Weights of a small transformer language model.
Size: 2 heads of 64, MLP 448 tanh GELU, vocabulary 1024.
Architecture: LayerNorm before each block, biases.
Each number is 500 + 40 x the weight over its row's rms, rounded and kept within 0 to 999. Layers, rows and columns count from 0. Numbers have three digits each. The size before them is the row's rms in percent of the matrix's.

# layer 3 attention value, 128x128, rms 0.109, rows 0-127, columns 0-63
092:450467524456534513499477459511541511470480524461469534442522565524571502476504473486485557420499514518422421540472508455473501504446489556556477442503472542535515472501534438558482417479554518
094:525579500522445475489450424574483553459482501451468488461488575541525499504492517487463483508486450504508576480510476544477475490468401531583533508474488433538498530543554462510540481484486465
089:523479484512458502445522535513458588476463457500548532479477433430527495563511474512466544485537481501456549559430509539511487536532500530518533452452462525468359534463547468502521434404464459
096:498539538471541532532512490495519505471499491446534493535535506429465540496488585502505444528542485487544536470493476474469484532538490500483513486528535562545457526495589561564519575498510513
101:505451491521497470413508518488487428558494485516532480548493525531552454505512447461469464512489412533504533472427510512544487512496467562453540408526458552448514479452535567516525540538567567
090:513475503441471464510459493557433472442508530500519514454498496516489521510473558494492533504580490520452510513563521499475516491478508567502532499507491479472451506545543434455551444454537442
096:458454434529530489499498536507546495472520455501468493519564464598527484396494506485495513509517489481504457508457585573455467453584528455443509498562487555538523531536498583554573490514478510
085:511554516539448558494481443450434513520484525495510410543504558557529542457508458450524514547540453487526448508524489447448441509474514587543499543474564502499534451536501516523518515472451409
093:559429470473508498503443560515540511476463530494472528517519424551484531406488502468468463477497510450516486479513523510514462478517584567488488517538523457549528571536574539571492412497448574
094:447469531498518509506496520548584455515540512490517475461512513397407514475452525498524479504516531507476448491522401455456483513543541459526480450560560453520467495439573528531514453488440462
093:529550510509506493502492515444536585523526539524474522510530433484454488521447438509556462561470496468506515489462548523496398468575478500570488460531510440481549504523527410523478478447481511
081:527470497499482548491517556479397609551421518549473467466565461501502487488538546450443553517533529514569449540552514509514524488506575463539499500502581480499502449484450495515466592505527537
093:468491448572577485510480450586531478545484421493549469463535480582331524461525557577517596494506556470483478499503460496497487450507451505496551548505513574511483488504526531478473529479523544
090:573441536526509432454512538478490492460503446469531437428508424489543510577414468505557519465412528468482451459550483574530493456500548507478591574522534554454464490482521549473492450495422419
092:486508502528515486485457518498556524489483460489510515519571542494535512484462468503515479446519505535455504494560533492497527521526500481462606551555498590569463532479476486450484462486519495
101:498468462490482489440467497501499537488499481538452511490477446483460520530474490449494426528468456539579572497553558524519449419537533456445475493529476520436512543468523460523441443531551473
088:551485411467512480466460487540498512475450433492459522557557458478462518481514421497469415486411532503536536483498498413481458474451500519511545495533536481402410443489457529466434516513499441
106:521458471524515503455536491520425441462550462497505592559575498542521518483502484480560495497491486487465550452519518508447492536434554473478488514489498502544441474568477541595439515476469487
098:501515482486479508522468520522480445479507524538485510528577406509461565437521432544473540509526516446527496494475556515516462491502469515523551504484493454569475561560482421517486506473520458
094:445546505473557513567480480464501512499534510438593578475527534440477562459481479530498522482495486546529561505553462497558550430462527475491501431540447523511450539489459467522416506530568483
092:522415451457557523482460476495406567440579493514445470455520437489521479455451481480484492534493469534498471486543454527507483523515467516513465526536443437509568460544540485515450559540499618
103:514469537539549548533505518479442519498548523498539477454536440443519531432495501465517510530509435480526481509564422542436469500535452596516464467538508507451526490470554461518486411536500564
098:492570530544475479527467533470419461537498447434490544433481478508433479435478473499476445567486491498526443584504440535513537486512492624431473537473462414532509478483557496526515501543508563
092:509491531533452528507541495543468482477532507531528408419451593434493553526517511547511508483524470504428503516538547592496538541531476466488481527527551531574447519509547484495500594526458453
089:525526449491558524496524551521511500493468448544475507544438543504476542471425534517484482507534523525520496532441560462493566507557485518479474446528478464498551510556568492559476500470437423
086:566499484447489533520539494488484486468536483424545504530411522456509467581491451520552511549559460564518529509530460421544541553504441531469450492524576484575504524527510565523451477552473519
093:497526532488513474558491526501521449446562552506490507458492487421452507439524528543532490485427544456497504533530473521480564462468490479527567509550569525571507585516533479488462549508537556
098:541511508514550484488496456499414493528446492514549478458504494455532495484550517494508488493515527519484504457575490598498411519488477480538544605492525547454408559551454505462480474538514459
083:538503490486566537480426560524448474442455502500548459501545412460457448525478431479487500486476523469525439478492414489514465518561489522492570473528468518561481526567547489456511470491544461
097:443527457435535472514470514510521502484429527428473476505566603597530552499462489449507564593525503504539480496491442463455546479495477524535496487508555518497546483451537548534510529496533509
089:535458475483558520474507567493458546520450535460526445419527486547500561527552487500540489529472430537529556581468491579503534516501555499461410456475490540480534526453600474477420463494532504
097:500566518516492465380500465523552505570515476504473459438464505513493489550525568524506547470542499457524539520547457490577481561507567585517524517500480549396501530537487568456473558483511467
092:485589505477553610603534517450508516509524396499528507488409491499531485460480572413539529474568553442514497485482471504530485468498496476470525522454402557464505479533493555495504482507584452
100:491508491496544500518504518515481467548554545465537482499483529487504553533490568503511513489458535598476504454514456432458513480565489512576557463471556562479556516503488527493498519466529503
088:544467520526451487537516564446551516508477521491406444476529520486531536463559515463481466445480414514545534487495522558514585512551501530480440567444446491518576535521549419524510515467501507
104:558462473479562461529526515402479498439517571510584456603533534421521471506455461442481468493426513512513543464538500428538484511494467524523530574572515561446502488506468502445530536537420523
090:485544453496476521462532490510546551458480505502504520468508475429528504475478500429410520482552541584564479555502549451549485518525426480513487520519581572530465489483537528514489477505488442
095:496531464595475447520482472525532449570533434540528507536508468461488546545533445483525522470491501548484442549518531508534485477504450408460510497494554467489531490476482483486451434493455454
099:504509571513520490503509507466484513499564484359534554479477506504479583541534482498483504530532521541541489430491525499482450564528431551414497506488517542448451518449571498500546449523493459
087:483521588506482526470521473492540457488481553457445497528467526475522463551547453558585532571515500490526507477445430495525474543479529488497452536465499489492479517487492406506553518533570536
094:486549577508476548513476419495531394541475450610521545517456481521514541435455496466517478459570521423461487421543498494494468429515454561433518539468484478501558457514559567490446523513519500
096:529530492486489546469515515515537483462482499502493516531463519552479576569493440523500458519610434486472570501516498459467520491463520479485518524505522484532555435395443528490497378476481423
099:496499506492588412543466557438535563494490497511520540512482478551458543536498497512508393505510488487573534507553549595479509521460507489494521492524501426540569584558505426562514474515519496
107:499461439452522528465516458459593490542556476445464521496548625493503465519482553501516532537448526497545537456460523443476514450518429443490481500492562488510477458459559531517456458441446469
089:470624509610461541502507530477503527487461513526525534523479540469464507450523454456501526491467425472479460551526553522520529462508524437521488493564455499479498535514486407494515504487487617
108:459552525433534522537488468462484542481499459550473452474493566480576505524492537550518524544402514411436462570484584500427523515461566517506546532478503499552507465493581482492517523484465504
092:509498518466493384472507530488455461392453466498431461471495512544506459509442452446482454538488498610532484526561444572479598442525507488469503403532514541525503486468524575585511501529549548
106:555482475515488479487526491476485529489416513485461478504475516519470431527522536457503428601515535563517481531523576483494452490493512523519550444487568489445461457504503453485557510492497527
095:511416453486592519472574546528496550478469496574531531382479483499533481482476552466556494512440590485449483493436501533510564467498461462552452528541481504427540435556524440495500505526543454
089:444581409561559528475505525496569478528539545472455502424544551474533532505503440543449464442450540535513540552523623489562475519503569461556507429512516551505521521533472452472446501505519491
094:480435506525426494456533512399512540509523495519465428484524504482491443462490494527501510506498518540447526561532569538490527507506434510567458465515528508481554494465472447488500513531363515
098:586511504521525470504502504493506477507428563484497501466499536501451480521511531554479500474613469479515465429523583546529502450428479540582524451477491493529450546549464431471496539502489585
090:464489472535498447522502483518578560500652488518531522432504520502512531564466493495505421498498527498531573507478492559489457477601494505525445536518487464472545479478494527526515454466498526
090:451506491485553491521525567482429481524470482423508513505611513551475542537513590459438531449506502510521468476501510476503445487524456512571517490431538517481438405513416559520546435499565487
089:546438456516562480503487480461494522504489497536529444497552493496536463534549433502497502485525523573596452435528502479495466541507565558498482525485490490494516427490528476519410523491558479
098:492511495541486447440472497537514566504469469442539461505556513523461458549498441478418478510501480556449542504460437544490450515464443574517521516455515529531537424499542479496504512509543501
099:463497440570521533476471512487536478576522448557516479509517498514540502462504514535489413479424476432518496513517518473503453403467515502485516479471474460542533464485442527522454389478556504
113:476502464478533445500454507500565627502496465484499514430500559526535465488482526560505503486450521492401497494505473505529556504548469519505620563569437528515537476487562471523466480457567538
102:503518504572513505483506461591484466432469479470512475484425516533477502511444483494467471458465480506508581563524513506539464459490583452510507461494452576510559511479547475536475573428471483
098:519509486411517501424452515444471523485517545500529559529459486457464504553556466492434395530384522505488525531502545440576522487445517450514475533552515439495540500482431482447526439553532516
095:490498551503412472444532476535472547387538548556558451548510490493470489507409475541470538529495559504501497490516479525499483508560541537496490490564582490555459463488517542530513502434490432
099:520504562463522471500548544457409435529511485483482469464467389512519507585495451484547589557494506508607504521567539531486471511553499532469528491533467472439482557442512502526494462476568486
103:490501472577530448474517491543478428426535489542456562483469470524617535497450472562556510502492465534516494454492560530471459494486497459527586456521409431452483496518477503516496490497478503
098:565542432496519465508557499486558470540441474456477482454475465469469464516494434541547513516499477504435499516439547438533518525531545498515502533519564508540446512575570547536529536513435469
102:503460504443486491540481483453530466497487480550479531511514503476441433467517479523517558468505520455511476415469438604446508538580442488501572432460522510623408495465484522431503530499540524
096:456451504480504467515485432480594562542531559513525546443488491436475512516513532510464494425595513493520466447472503475556465440476529472479468578531399502470526482481427463544483513519464547
107:454453450472520458451475479475525503549410487510493501541471534521449491452486536560503567486498559428451475469510516526448576544473447523564534503550544501488525485546570490483512542529416490
095:494503519530484460492523460527524424425549486502464489513526571513487528482521468472467525444524505552504599426500575597457507507487483495527467435439469499560495563624511536524513500504510532
091:468517491526450512539478508427511538481493536526521532564492484521509542524481559468488512493489513520498489452482488467558471430512466480552520494532448544445472501511473443477472537526500450
102:557525461415495501494468514437464495440528470577500484466452529442491457506571476506479512448450491546455520534528479503469561506493522552488529549527484528516532493548527475423473517498501453
093:529519479528531448548555457517482463576507575513511536504518483539456537474460485560536505557462502515538555449392497420581452489574481475508478471424487434492534497471517482461477476427534489
103:479495488514493479544465438557558521531526549514509416408533527533543566442471560537478494484494539485495512504505504510459473474501451512517476573550445489451530538482571451492543443461456550
122:537559450515477486539537534468532512470508538522493461561502506480484602560441462463495527465502482484515470497531516546559533490512542503488442494508452476446481556481447498490479430525462490
114:451529420489558544491522500503581538448530474528551455470464562525457474509487512559521513551500577479490485531492502468478412498509471442531462438515533543486445522522520447514468515459495454
103:426568529463434478481478441479463498481509513486466568508540576485450463537577547498499510501487561492505437509515490526462412508533494629498518496493449492565512479460434528491460588566515453
097:510495442490533503479518492519501409552513476522507495513532497525480460452540443497485424456524419511515511491481559482488535476527437509440508473512477522500536452512539578477539515480663486
090:529461562449529410522467496521507529538558515555435426479499552485469511462499529447469594499539476420471531435542544532481504429504488591480483450509413486483520433503492490564508511502512568
108:523509498506486534542518523501567442559603462528537477512423517459474451476466498502472478427532485477445496439522514443453511522564438519421471527502548499451491508498518495466533531496449458
097:510476503526538585463479495434501452494430523439492481536509561520452464497442549515516492527554512482453530523493567419503472444419504532430460525465469492473531525576497535486499505504508430
110:527481563569513534443516565481519471578486471579506511509485524512542475585471483451511527517463548475468501525520497594559471453478511503425419528478473543497505529507481417441499436521525544
105:524434467504486465487478503522426480542505516519546540520525464507521480484468506447505535529424490572617506494545499606507437470502505459436526569501375559481534516498551441498452527458521527
096:539456589557446474551480520483496538506484543545506509547493374424554534482485454466477444542420508574571491459532541463485517486525452417551577484545521529495522495558482452544490529512502584
113:560443440550441472480459503539530500474478480504418511465524470484541504488520494523464430502573507523543438482515510529500502489397455537448555551465521418505486424501423464432492536493464488
107:396480532488468522514526561585486470455474534511426479427523435494463488525529533540559559421514473509456467552504433535504542452508534446527504457400485507482483499491530484463485532433427490
107:528554462540492479509494540524479514454521534447497439574492510541521439509476479477518439493430479495520500457446565440476522506510522488530521523488491529475499572496486474486603523446496442
108:515435462501581489382507514486521620480449490434428491461573450457458504527591516473509493487503556529447482455510522530494460516450474540529474510549499507483557502423445562513518514520430479
097:452436436508545510484469565482529481454600526453519439530592495523481517442496533546460526434481463502464443549462453565433479568514550536581555576482512558535566523460486501565449499473466511
102:470428599418530471492514528524451505521466614535468543524504541505549541480504554464524486542456498512521516531511576440507485518561503512575481507543496475440520543419543525509470539498521507
106:460423415522494452529530422516483524496509510487527584428543461459522523525557443526494514520532519520500560470529480510532489504450477514455539517545453502522520551521459409488524585582576463
112:501412519450596528522548511501492433460472510503475441448538527477499447540478453515475446506492523494492513543492472570478564535481511492469477471499550414573531470507554521533450521435448446
107:504498505485531517482485472481514562529532509518506545533518517464488575603545470459443485475470484467447529533499512460505495541467509554517487407463490481518497445404501494488549483515500506
114:515489421561490459525509569529560495512557471501459475447439442505503557441504530540547497458468595496485461489422465453472571496425558437526526519490447440505478459516526521512525525485552462
110:480481469506468453550508541420495507499524548506557487519472489529507441567463446505477497454475553485555562450430565536600451472481435488503485532474440452487580483472593453442519454561482501
107:500473539490461555465475501549497481463510484488524580521512477515507530439549493521492443480498494564443499468414496445566418531536449511466530478548419469471500522547504498422545461544546555
104:441500493435516499479536509487498498457508507502501491524458508558525490527500560524492499440385468469547544481539537472522525471490577485539567441578467482506506478464548523527588511509571461
103:465550553529514516560570504429442573485597537525511601496505490527514556494515452531477449465459448560473519578509610471544509456487538499498473437491472508498498478581493540517399578541522525
096:485508482494468439482525515544490524502550501504523518517491478501530540464460541604491568548508509563449557524466441516505619508593506539494466507482484478438558559545496433519492550428513504
108:482541457481480461449453539466563439466509525490509553518549464489518545513545538443488536438560510595460445491517464513542457541570598469477527510606477536488543584555461516502475446498503441
084:478469559453451483418459508495510510520506455427459506452539514533536536445481591453521541476521505518469549558519513462505580535482561509518482574492574469517536530466512518512488453491514432
099:458496543516537553462524509560474439502491482556502531493511553561479491448546423505463538476607412467467526548510555512535457474489478577548458421530459529421515507513559494503484436485480424
107:523470566499490478489514565485514556499601514487550480485551487544493494442483488522508468475582464515472402514540443538549524470519411481537523451547480517569520446518455538494467517461533524
105:547567505514502474511474495532466558440452507549481507523468486532543496513519444517487482524494480496502490441540544580488480481524495436496465549551442466517461503566589482525473502520477476
109:532597499581520509453485517523528465459481508435448499502520595446489545585571569524479520516426482476535485511492463525498508528512458483571552474422515526476463532458536486512577502476484487
102:454466466522473448511506532523532522502558423473518455510520466416480521544565508507495448413449568537439521529428509510429529479511465553512457538418563504481541509455548501485454502466444482
109:573548484459497492542452504448495511531480521428519491530472472466478549545533518445482554563487463482537508491454503425514485555502537492475473513471535497514544410405487478601507526523564484
112:562511497539495444568467519497527538475486510462523472504543493456429484463506446493508425424424438473454411511519544516528452477530412583491567500566489455537412512496513473498535442478441510
097:496542523516510563553485479543501522541495513537551576504479496474537497526536447546604476486524455476568465520478486487462465504426559566405428504441469518496477512495530447563515509447541436
106:490496507517376449538544495456535491477537489453523493443439591480437466485474479430507483425518508488558508549506531531518511479477505407543471515504502569506438533444599530483487490511542500
104:506550474503504485497574544561433515488446498405482510465488502524531495458420503464534532559579425535527494561466525497543499520454509490445512579509440465489446493535522545475510558459480435
105:537433529530529522481483523565479439521509515548466429481526537484481543441507505516555552464518417500429521486475512461482480516524449467478492529471496528486459452477533504546540487504447554
118:532520498526473514505510443454487463507524469484503428487505475514571510506518552468490520502540493559449567500553472477506493497498523572473555557465495534590624517590484467529515559470484468
103:529450525552437466439550474522528601506509465562454485497538521543493491619453504471514531505441505491476500513440531453458532553584539539438510459516502519542511451495483481491487479437406445
111:494573412517480487509485475457544513460431538523469477475539446444566488450514471483470519520430533515490549527458474618619433451522500473502554426506551586529513482462546516570498487489501473
105:478565574489475503531564599516508502523502467559528559459472502507511473441469509498487436478503498454527500479453469587465510522482533473549503514567558542492464565483469479429537510471523431
098:499512538477467522546500511503436464471544485497486483541485527502435429575552503443542466521515447493513518532517511473496447524509482549449500520501535511415563558528500501545570537485464524
115:492526463502497434442541518532491468489416578431450518506477473544476506529544532514477497513523577498456501450431476486551417485457468583550463471523619505538477513544511475502470489477418428
110:471511435449545503549532508485529538515482437510503460520553446490478556425528512469429484559431543455553531530470567543466498491469444490443479523508534424495466474513519514467422497501531509
108:478499516474522471456455466557540521437547583508442549444503509506569465513409587568553504507516507553452519495507468519489480525547418553484508432546489493486539540524515470491571503456490444
116:502473493489525486397471486496513476492466523556488527474523576484501490448486488520514479516428436533487541510567503518469533509550622500428403437508460522489501560491517423583449511482490501
105:523489533468574568538586471537499508485491537420549477487575427536517419566475564500462524495520474478500546435432492458509511459485429540410470554502514528489471440520532549530461522469459538
098:550536417417567518494529491427507565488470475489472504488514478475499440502550472446532615537572480492459494538503522525511548493459482468581487475563483486456506483586473465502521489399490605
108:541541480470512587524491510571481485485544412488500477484495479525473534416457572519540457537507544472524534466501454543471486481524528531438495435539536499498491561452436586483509435515448502
103:432520481505428541533464547531533438460506421552523495552485529463496502511438517554506462522421477453591467557521475449520500427511474435488564515504490454513524478469505591483477481524516474
088:528534497477435532482495469530533530495488495454457520493533472464417461435447495488543483507485514485500472495484457434564488548441510614478510475552470477500477470464521479493447512538534386
114:461509545478552549480526468509479516515518486523508559444450526446521550527469561473519467500477455455471505558475518509500457568538493574536487565523415485466497485483522513553447477541490426
104:504442471469395502487522521475491587493471481537451494496423532474549469521590457550536549471479462501456514562473591497438506530507521515465411569490509466505510497441488475461534460458420511
098:464452464512544523449501531442468482562528480435518470479546533551498452498552470512461567481442469482488435479466459407470513476531451590516427538497454484484564474455514462433471482495522542
097:473455457526497536465507470539540492502434574481547500535542501500558495481510539538542487478457541426501435459515440520525456458424533519495504524508482497540467488487575400544485580509514517